{"n_layer": 19, "d_model": 128, "n_head": 2, "n_kv_head": 2, "head_dim": 64, "d_mlp": 320, "vocab_size": 1024, "activation": "swiglu", "norm": "rmsnorm", "norm_place": "pre", "norm_eps": 1e-06, "positions": "rope", "rope_base": 10000.0, "rope_fraction": 0.5, "qk_norm": false, "attn_scale": 0.125, "bias": "none", "tie_embeddings": false, "parallel_block": false, "init": "orth", "init_std_qkv": 0.0438, "init_std_o": 0.0544, "init_std_up": 0.0627, "init_std_down": 0.0627, "optimizer": "soap_variant", "lr": 0.00798, "weight_decay": 0.0, "lr_head": 0.00782, "grad_clip": 1.0, "warmup_steps": 200, "schedule": "wsd", "decay_fraction": 1.0, "decay_shape": "linear", "final_lr_fraction": 0.0, "batch_tokens": 32768, "seq_len": 384, "doc_mask": true, "train_tokens": 137300000, "steps": 4191, "dataset": "wikipedia_en"}
Each number is 128 + 24 x the weight over its row's rms, rounded and kept within 0 to 255. Layers, rows and columns count from 0. The size above them is the row's rms in percent of the matrix's.

# layer 14 MLP gate, 320x128, rms 0.0627, rows 269-293, columns 0-127
size [ 95 104  90 112 100 116 106 104 100  97 100  96  98  99 102  90 108 108 101  94  98  87 103 103 102]
[[113  87 116 110 114 108 125 108 130 124 109  99 122 122  75 152 139 142 116  83 149 129  99  98 103 162 138  90 151 151 131 174 133 158 158 101  83 169 112 111 147  95 112  84 118 140 123 173 105 153 100 101 119 119 163 104 101 109 126 121 120 120 166 126 152 119 138 147 100 109  99 145 174 140 108 104 139 169 133 127 121 164  98 119 127 108 139 182 138 128 108 158 106 128 141 127 146 107  88 141 129 190 108 133 149  98 133 103 123 137 100 167 131 149 115  97 122 114 161 117 113 118 138 147 131 182 117 127]
 [142 125 129 139 100 140 131 129 166 114 153 122 109 149  86 109 160 138 153 148 129 135 131 131 191 127 117 167 119  66 102 123 117  96 113  71 161 140 148 136 117 119 133 155  75 182 163  94 154 144  99 157 134 153 129 137 145 133 150 143 128 142 134 113 122 167 120 114 140 169 130 152 120 133 140 181  72 108 121 117 160 159 133 121 145 125 149 143 144 108 140 120 145 111 103  97 116 118 139 172 125 112 135 108 106  96 125 170 168 125 132 107  94 109 117 127  98 126  93 126 169 120 150 105 153 113 154 160]
 [126 138  83 103 133 131 130 135 125 166 122 144 117  61 141 115 109 118 117 160 117 107 117 104 145 120 162 113 100 122 152 108 105 140  94  68 126 144  83 119 157 147  62 148 115 120 128 119 146 115 136 152 101 106 127 157 122 147 173  90 115 186 160 111 107  96 157 138 139 120 152 131 156 137 109  79  92 123 118 145 134 148 146  90 148  92 147 125 120 146  99 123 121 184 104 122 129 119 108 159 125 134 136 104 104 132 140 145 123 136 116 134 142 128 103 110  98 130 125 148  89 161 134 157  86  85  98 113]
 [116 126 127  92 174 145  77 101 117 136 147 148 118 166 135 149 153 154 131 171 127 137 130 129 168  89 109 123 108 149 148 136 109  89 106 127 106 111 169 158 150 119 113 120 156 132 102 114 131 124 138 124 179  89 145 103  97 142 140 123  75 132 119 153 122 118 150 139 140  97 128 130 103 142 104 144 114 141 128 148  85 174 167 111 134 183 103 128 133 138 139 115 142 139 100 141 134 138 121 130  82 130 144 141 104 130 161 135  71 174 140 124  86 157 131  99 160 147 139  68 100  88 120 115 141 143 105 123]
 [123 115 137 127 124 126 108 150 125 128  84 147 128 110 165 145 147 136 122 145 108 122 113 170 106 143 118 156  84 127  99 149 105 150  98 111 152 116 127 147 152 125 164 135  97 177 150 163 163 125  79  93 134  99 130 126 122 128  99  96 137 135 170 119 146 157 154 135 154 169  85 119 142  96 138 111 107 115 121  84 145 141 160 175  60 138 102 101 130 138 118 165 151 145 154 113 124 120 132 130  72 112  94 132 131 157 106  73 118 135 133 129 134 151 158 133 116 146 154 129 124 134 168 108 162 109  98 154]
 [144  77 140  95  97 129 178 155 111 146 120 134 159 111 126 121 114 137 116 114 148 121 174 133 107 107 113  85 139  82 122 129 156 125 128 149 162 138 110 136 126 144 130  84 143 145 112 119 106 124 123 122 161 124 144 113 131  98 143 101 133 151 155 155 167 179 128 103 118 139 144 140 118 127 108 154 146 134  94 130 130 152 103 142 143 198 107 133 113  87 122 107 121 131 191 136 149 104 141 136  69  84 170 114 124 163 125 110 126 132 121 137 153 136 137 149  84 178 108 101 119 139 124 124 129 117 168  81]
 [ 92 153 102 100 110  90 143 140 137 130 120 141 146 123 145 124 156  98  83 137 143 167 170 170 120 134 143 140  90 135 103  96 124 178 106 125 147 149 146 128 125 128 113 120 127 128 128 183 180 106 131 106 101 107 138 120 144 142 137 107 103 163 147 137 143 130 115 137 148  87 112 140 135 161  79 135 107  87 165 106 160 150 162 142  98 118 100  88 122  85 116 158 115 126 105 157 115 171 150 115 119 103 114 136 137 152 114 113 125 126 114 144 133  72 117 154 124  86  87 104 105 135 141 166 141 111 167 139]
 [143 140 120  86 155 135 120 118 158 150  86  97 175 108  60 143 116 147 151 138 126 141 174 122 149 159 131 157 112 155 109 136 114 125 124 118 122 120 193 141 111 159 127 161 123 140 120 104 129 157 164 128 115 149 127 129 128 125 113 135 154 109 145 111 110 112 218 130 142  89 142 102  93 131  87 115 137  96 123 126 135 111 146  97 148 119  98 170 120 159 111 105 143 148 140 123 125 126 105 102 100 122 111 117 139  97 166 138 157  80 137 142 119 119  98 116 189 157 140 115 111 153 130 123 143 138 135 147]
 [149 183 115 118 150 164 171 103  72 131 146 132 125 149 115 127 100 116 153 134 146 133 128 148 119 177  83  91  99  99 102 135  91 162 141 121 150  84 127 139  81  72 114 125 177 103 112 131 135 153 186 116 139  73 110 129 170 101 136 136  95 178 152 115 127 138 115 163 138 106 128  88 123 142 120 139 142 144 123 108 111 104 111 120 117 127 135 133 138 113 135  86 154 133 150 124 126  99 121 104 119 151 140 165 115 136 133 108 126 131 125 131 158 143 113 177 123 127 168 142 123 123 154 132 155 126 148 101]
 [108  87 101 136 133 135 156 141 146 166 141 141 117 129  84  65 158 129 149 141 162 127  89 138 105 147 160 172 113 171 148 114 123  95 175 124 116 130 124 110 117 100 141  98  88 109 143 136  88  80 190 132 158 135 180 119 119 147 136 113 146 118 104 134 116  77  96 116 161  97 102 116 125 120 127 109 131 142 101 149 114 117 134 128 165 136  73 151 142 127 151 147 118 140 147 112  91 171  81  94 140 146 134 140 154 121 132 113 137 123 125 108  91 134 158 130 112 129 138 136 105 107 149 133 151 119 128 115]
 [126  88 114 117  80 147 126 173 148  98 121 145 159 124 125 111 155 177 131 101  85 126 170 130 154 130 122 154 136 150 137 102 127 130  83 124 113 156 179  97 166 115  84 126  93 123 131 130 161 143 147 151 125 101 130 166 128 135 141 135 135 145 142 142 125 158 104 125 135 168  81 121 125 140  91 154 107 176 157 153 119 123  80 125 121 116 129 107 100 122 123 172 104 119 109 142 118 151 136 124  99 126  95 110 137 188 111 114 171 115 140 136  98 136 138  94 124 149 144 149  91 138  99  75 133 144 139 141]
 [112  68 114 131  51 130 126 110 160 151 162 133 127 122 102 105 106 104 119 144 131 134 159  80 142 117 143 116 130 115 127 165 115 148 120 123 129 114 125 114 136 164  89 113 119  81 147  78 146 106 116 174 114 130 154 167 141 132 139  92 131 132  87 146 105 107 149 126 145 126 135 127 131 116 110  91 148 110 153 106 112 128 135 156 149 146 131 141 101 140 135 149 125 137 140 134  64 148 125 152 129 115 156 121  96 191 158 156 131 107 167 145 136 130 122 139 123 134 147  97 124 119 168  87 196 112 123 113]
 [ 92 123 120  96 128 102 103 161 123 129 103  94 164 118 117 131 133 134 137 138 126  99  95 154 142 134 107 160 154 142 133 121  88 140 163 121 132 112 126 132 123 127  99 131 100 157 168 144 113 154 148 147  99 139 113 170 134 122 140 123 157 101  88 146 116 130 122 137 165 141 161 129 128  95  94 133 110 106 106 127 129 143 121 149 130  93  98 107 118 148 180 118 139 208  50 135 130 100 139 138 103 107 154 155 105 109 121 109 178 151 160 170 140 138 130 140 138 128 125 105 173 113 128 156  90  89 145 145]
 [123 101  95  88 129 119 161 129 104 134 185 146 130 118 176  62 107 134 134 119 149  83 102 142 152 110 123 124 133 117 108 102  94 119 107  91 156 185 164 106 160 127 116 133 149 107 123 113  97 143 181 146 107 139 159 145 142 125 133 110 175  87 161 141 136 129 114 140 140 126 112 115 150 128 158  88  98 110 100 159 111 165 143 117 117 162 136 100 141 126 112 103  97  93 120 123  95 154 133  94 108 115 128 161 127 146 111 144 132 134 120 147 140 104 162  96 127 121 125 109 108 125 169 100  82 128 131 147]
 [107 127 157 148 174  88 159 152 115 134 122 151 115 155 126 111 140 143 151 148 150 155 165 135 129 132 172 138 116 143 121 125 106  97 118 155 105 139 128 178 136 103 114 130 136 146 105 112 158 141 129 127 134 162 142 121 120 125 142 167 132 111 166  87 141 140 118 129  88 149  98 149 115  77 106 138  76 126 108 106 170 161 164 157 152 134 115 106 116 110 103 122 116 124 122 110 147 105 153 104 144 101 158 128 153  90  98 117  95 136 116  65  95 136 134 109 122  84 160 155  99 113  89 160 139 154 136 178]
 [135  96 123 128 120 179  98 131  81 160 136 150 152 158 136  84 130 114 111 143 121 174 139 115 116 146 125 157 122 104 165 148 136 115 142 105 141 163  70 114 115 138  94 137 151 134  77 140 121 132 113 107 159 135 126  95 114 110 106 101 135 114 150 185 158 142 101 107 119 111 143 142  78 119 118 132 121 146 127 172 111 173 108 107 117 133 141 147 111 132  77 120 137 146 108 166 139 133 137 103 122 137 134 145 154  98 148 131 114 126 158 121 141 144 167 121 171 135  70 128 118 162 103 132 163 164  84 105]
 [120 174 165 121 129 162 132 108 157 160 128 114 122 144  86 157 128 141 105 146 158 147 134 124  92 125 123 102 147 148 155 134 125 108 121 152 125 145 147 126 162  82 163  93 113 131  91 121 131 138 190 112 135  96 174 143 135  72 108 169 128 174 148  99 126 142 136 155 110 163 143 138 149 131 126 131 178 110 126  93 125 155 131 119 141  85 118  89 123 175 139 126 127 138 136  82 110 151 150 144 124 148 116  91 148 159 133 113 121 159 120 130  89 128 123 110 128  99 127 112 150 127  79 145 124 157 180 135]
 [ 79  93  86  86 148 127 143  96 101 147  85 137 137  88 138 136 137 132 143 172 126 103 148 110 152 123  99 119 117 109 146 109 125 100 112 171 144  98 118 157 126 113 144 153 141 121 151 187 151  98  98 157 150 121 123  83 134 147 101 137 115 133 118 139 180 142 121 129 180 152 135 155  92  97 130 136 116  96 110 126 109 111 157 119 103 104 139 128 144 111 139 156 148  80 117 115 120 127 144 125 110 163 148 143  89 134 122 137 127 150  95 114 108 155  90 122 121 133 153 120 116 100 154 173 158 166 110 177]
 [131 142 129 166 121  92 193 119 136  93 147 150 114 158  72 119 115 135 129 134 103 122 106 147  87 139 137 126 127 117 145 161 136  71 113  99  87 120 143  95  79 155 109 132 112 103 154 114 120 126 144 148 133 138 152 147 192 130 156 101 164 133 115 120 131 127 157 161  82 141 134 112  90 114 114 140 131 120 134 146 152 129 104 119 103 103 114 148 151 117 108 114 123 134 126 109 149 174 128 144 129 129 148 131 105  96 129 121 158 170 125 183 140 124 180  78 120 119 106 160 128 106 130  98 140  83 111 133]
 [125 152 149 101 121  75 125  98 138 149  96 147 123 158  98 167 137  98 168 141 129  99 138 124 117 129 135 160 138 153 115 132 133 107 134 149 127 153 152 107 133 115 113 130 150 164 102 123 140 127 121 140 132 109 113 100 124 137 163 139 132 115 107 123 118 143 147 177 147 136 116 173 128 109 107 118  89 122  99 153 103  72 146 124 128 169 127 103 142 147 147 161 121 105 130  90 139 113 153 202 108 119 169 143 114 149 167 146 160 112 126  81 121  98 100  95  92  87  91  89 130 130 140 124 175 108  91 143]
 [109 158 168 112  87 174 154 130 133 103 124 156  92  98 113 141 115 136 104 161 127  97 173 158 133 135 128 145 114 132 129 166 145  97 159 105 131 175 183 133 141 120 133 119 143 131  87 153 133  99 116 119 127 104 155 143  92 116 157  80 132 142  90 113 109 128 134 143 133 118 100 112 119 143  98 106  72 153 103 114 119  96 136 157 132 112  99  88 130 133 130 129 136 133 120 129 142 174 122 109 171 143 165 166 175 103  90  89 100 148 171 147 136 110 154 130 153 130 114 141 119 134 131 133  97 142 161 123]
 [172 151 165 126 167 119 145 102 108  85 126  98  85 127 168 135  76 112 135 148 124 136 144 109 128 114 173  87 113 121 115 120 117 101 118 116 132 165 129 117 136 106 167 113 116 121 101 156 102 101 130 134 153 169 103  96 144 143 133 153 115  97  89 132  95 138 131 131 130 119 160 125 115 119 111 124 132 110 108 137 125 145 100  93 108 162 112 120 175 138 102 104 105 132 103 125 102  77 160 119  88 126 105 171 135 143 158 113  99 115  92 101 102 123 104 118  75  99 144 109 176 144  96 111 143 117 100 114]
 [ 99 156 123 108 126 125 104 146 145 171 136 181 121 109 114 135 133 170 118 131 133 142 122 186 132 143 137  93 101 122 140  85 120  81 108 131 133 115 103 135 108 114  93 137 126 122 133 112 123 131 151 144 158 103 132 169 127 136 125 150 106 128 168 117 135 121  87 122 171 140 132  91 126 133 115 160 101 151 111 138 122 113 143 170 113 135 123 177 125 111 135 126 124 126 169 135 131 165  72 135 105 154  95 135  93 111 144 135 182 155 128 120  82 125 125 104 126 130 129 120 187 135  94  78 144  95 158 180]
 [111 115  87  98 162 115 114 143 179 162 116 145 175 194  99 100 136 118 157 122 132 134 156 153 141  88 118 113  89 129 159 117 145 176 139 130  97 148 124 113 126 155 123 104  93 122 136 118 133 130 138 111 127 108 163 149 112 148 115 145 160 122 151 186 131 147 141 124 148 123 158 125  98 121  80 172 146 115 104 163 144 106 154 150 159 153  79 138 129 129  93 116 127 145 134 115 106 119 132  94 152 142  83  95 125 134 128 132 167 163 148 164 127 124  80 119 116 128  85 112 127 135 146 117 108 121 128 101]
 [113 110 125 123 160 131 145 124 146  73 113 133 141 122 142 132  99  92 109 172 144 143 153 143 104 112 145 136 103 134 139 107 115 152 138 126 134 156 158 143 122 156 105 126 171 141 132  92  63 176 146 108 170 149 134 139 155 141 132 138 116 118 127 116 155 135 163 145 106 146 144 118 110 160 120 117 101 111 141 141 113 153 124 183 110 130 137 135 127 137 110  59 134  91 105 120 168 125 153 110 111 147 108 111 100 129 164 113 119 163 113  65 110 100 147 130  78 109 137 128 146 141  69 122 174 139 109 149]]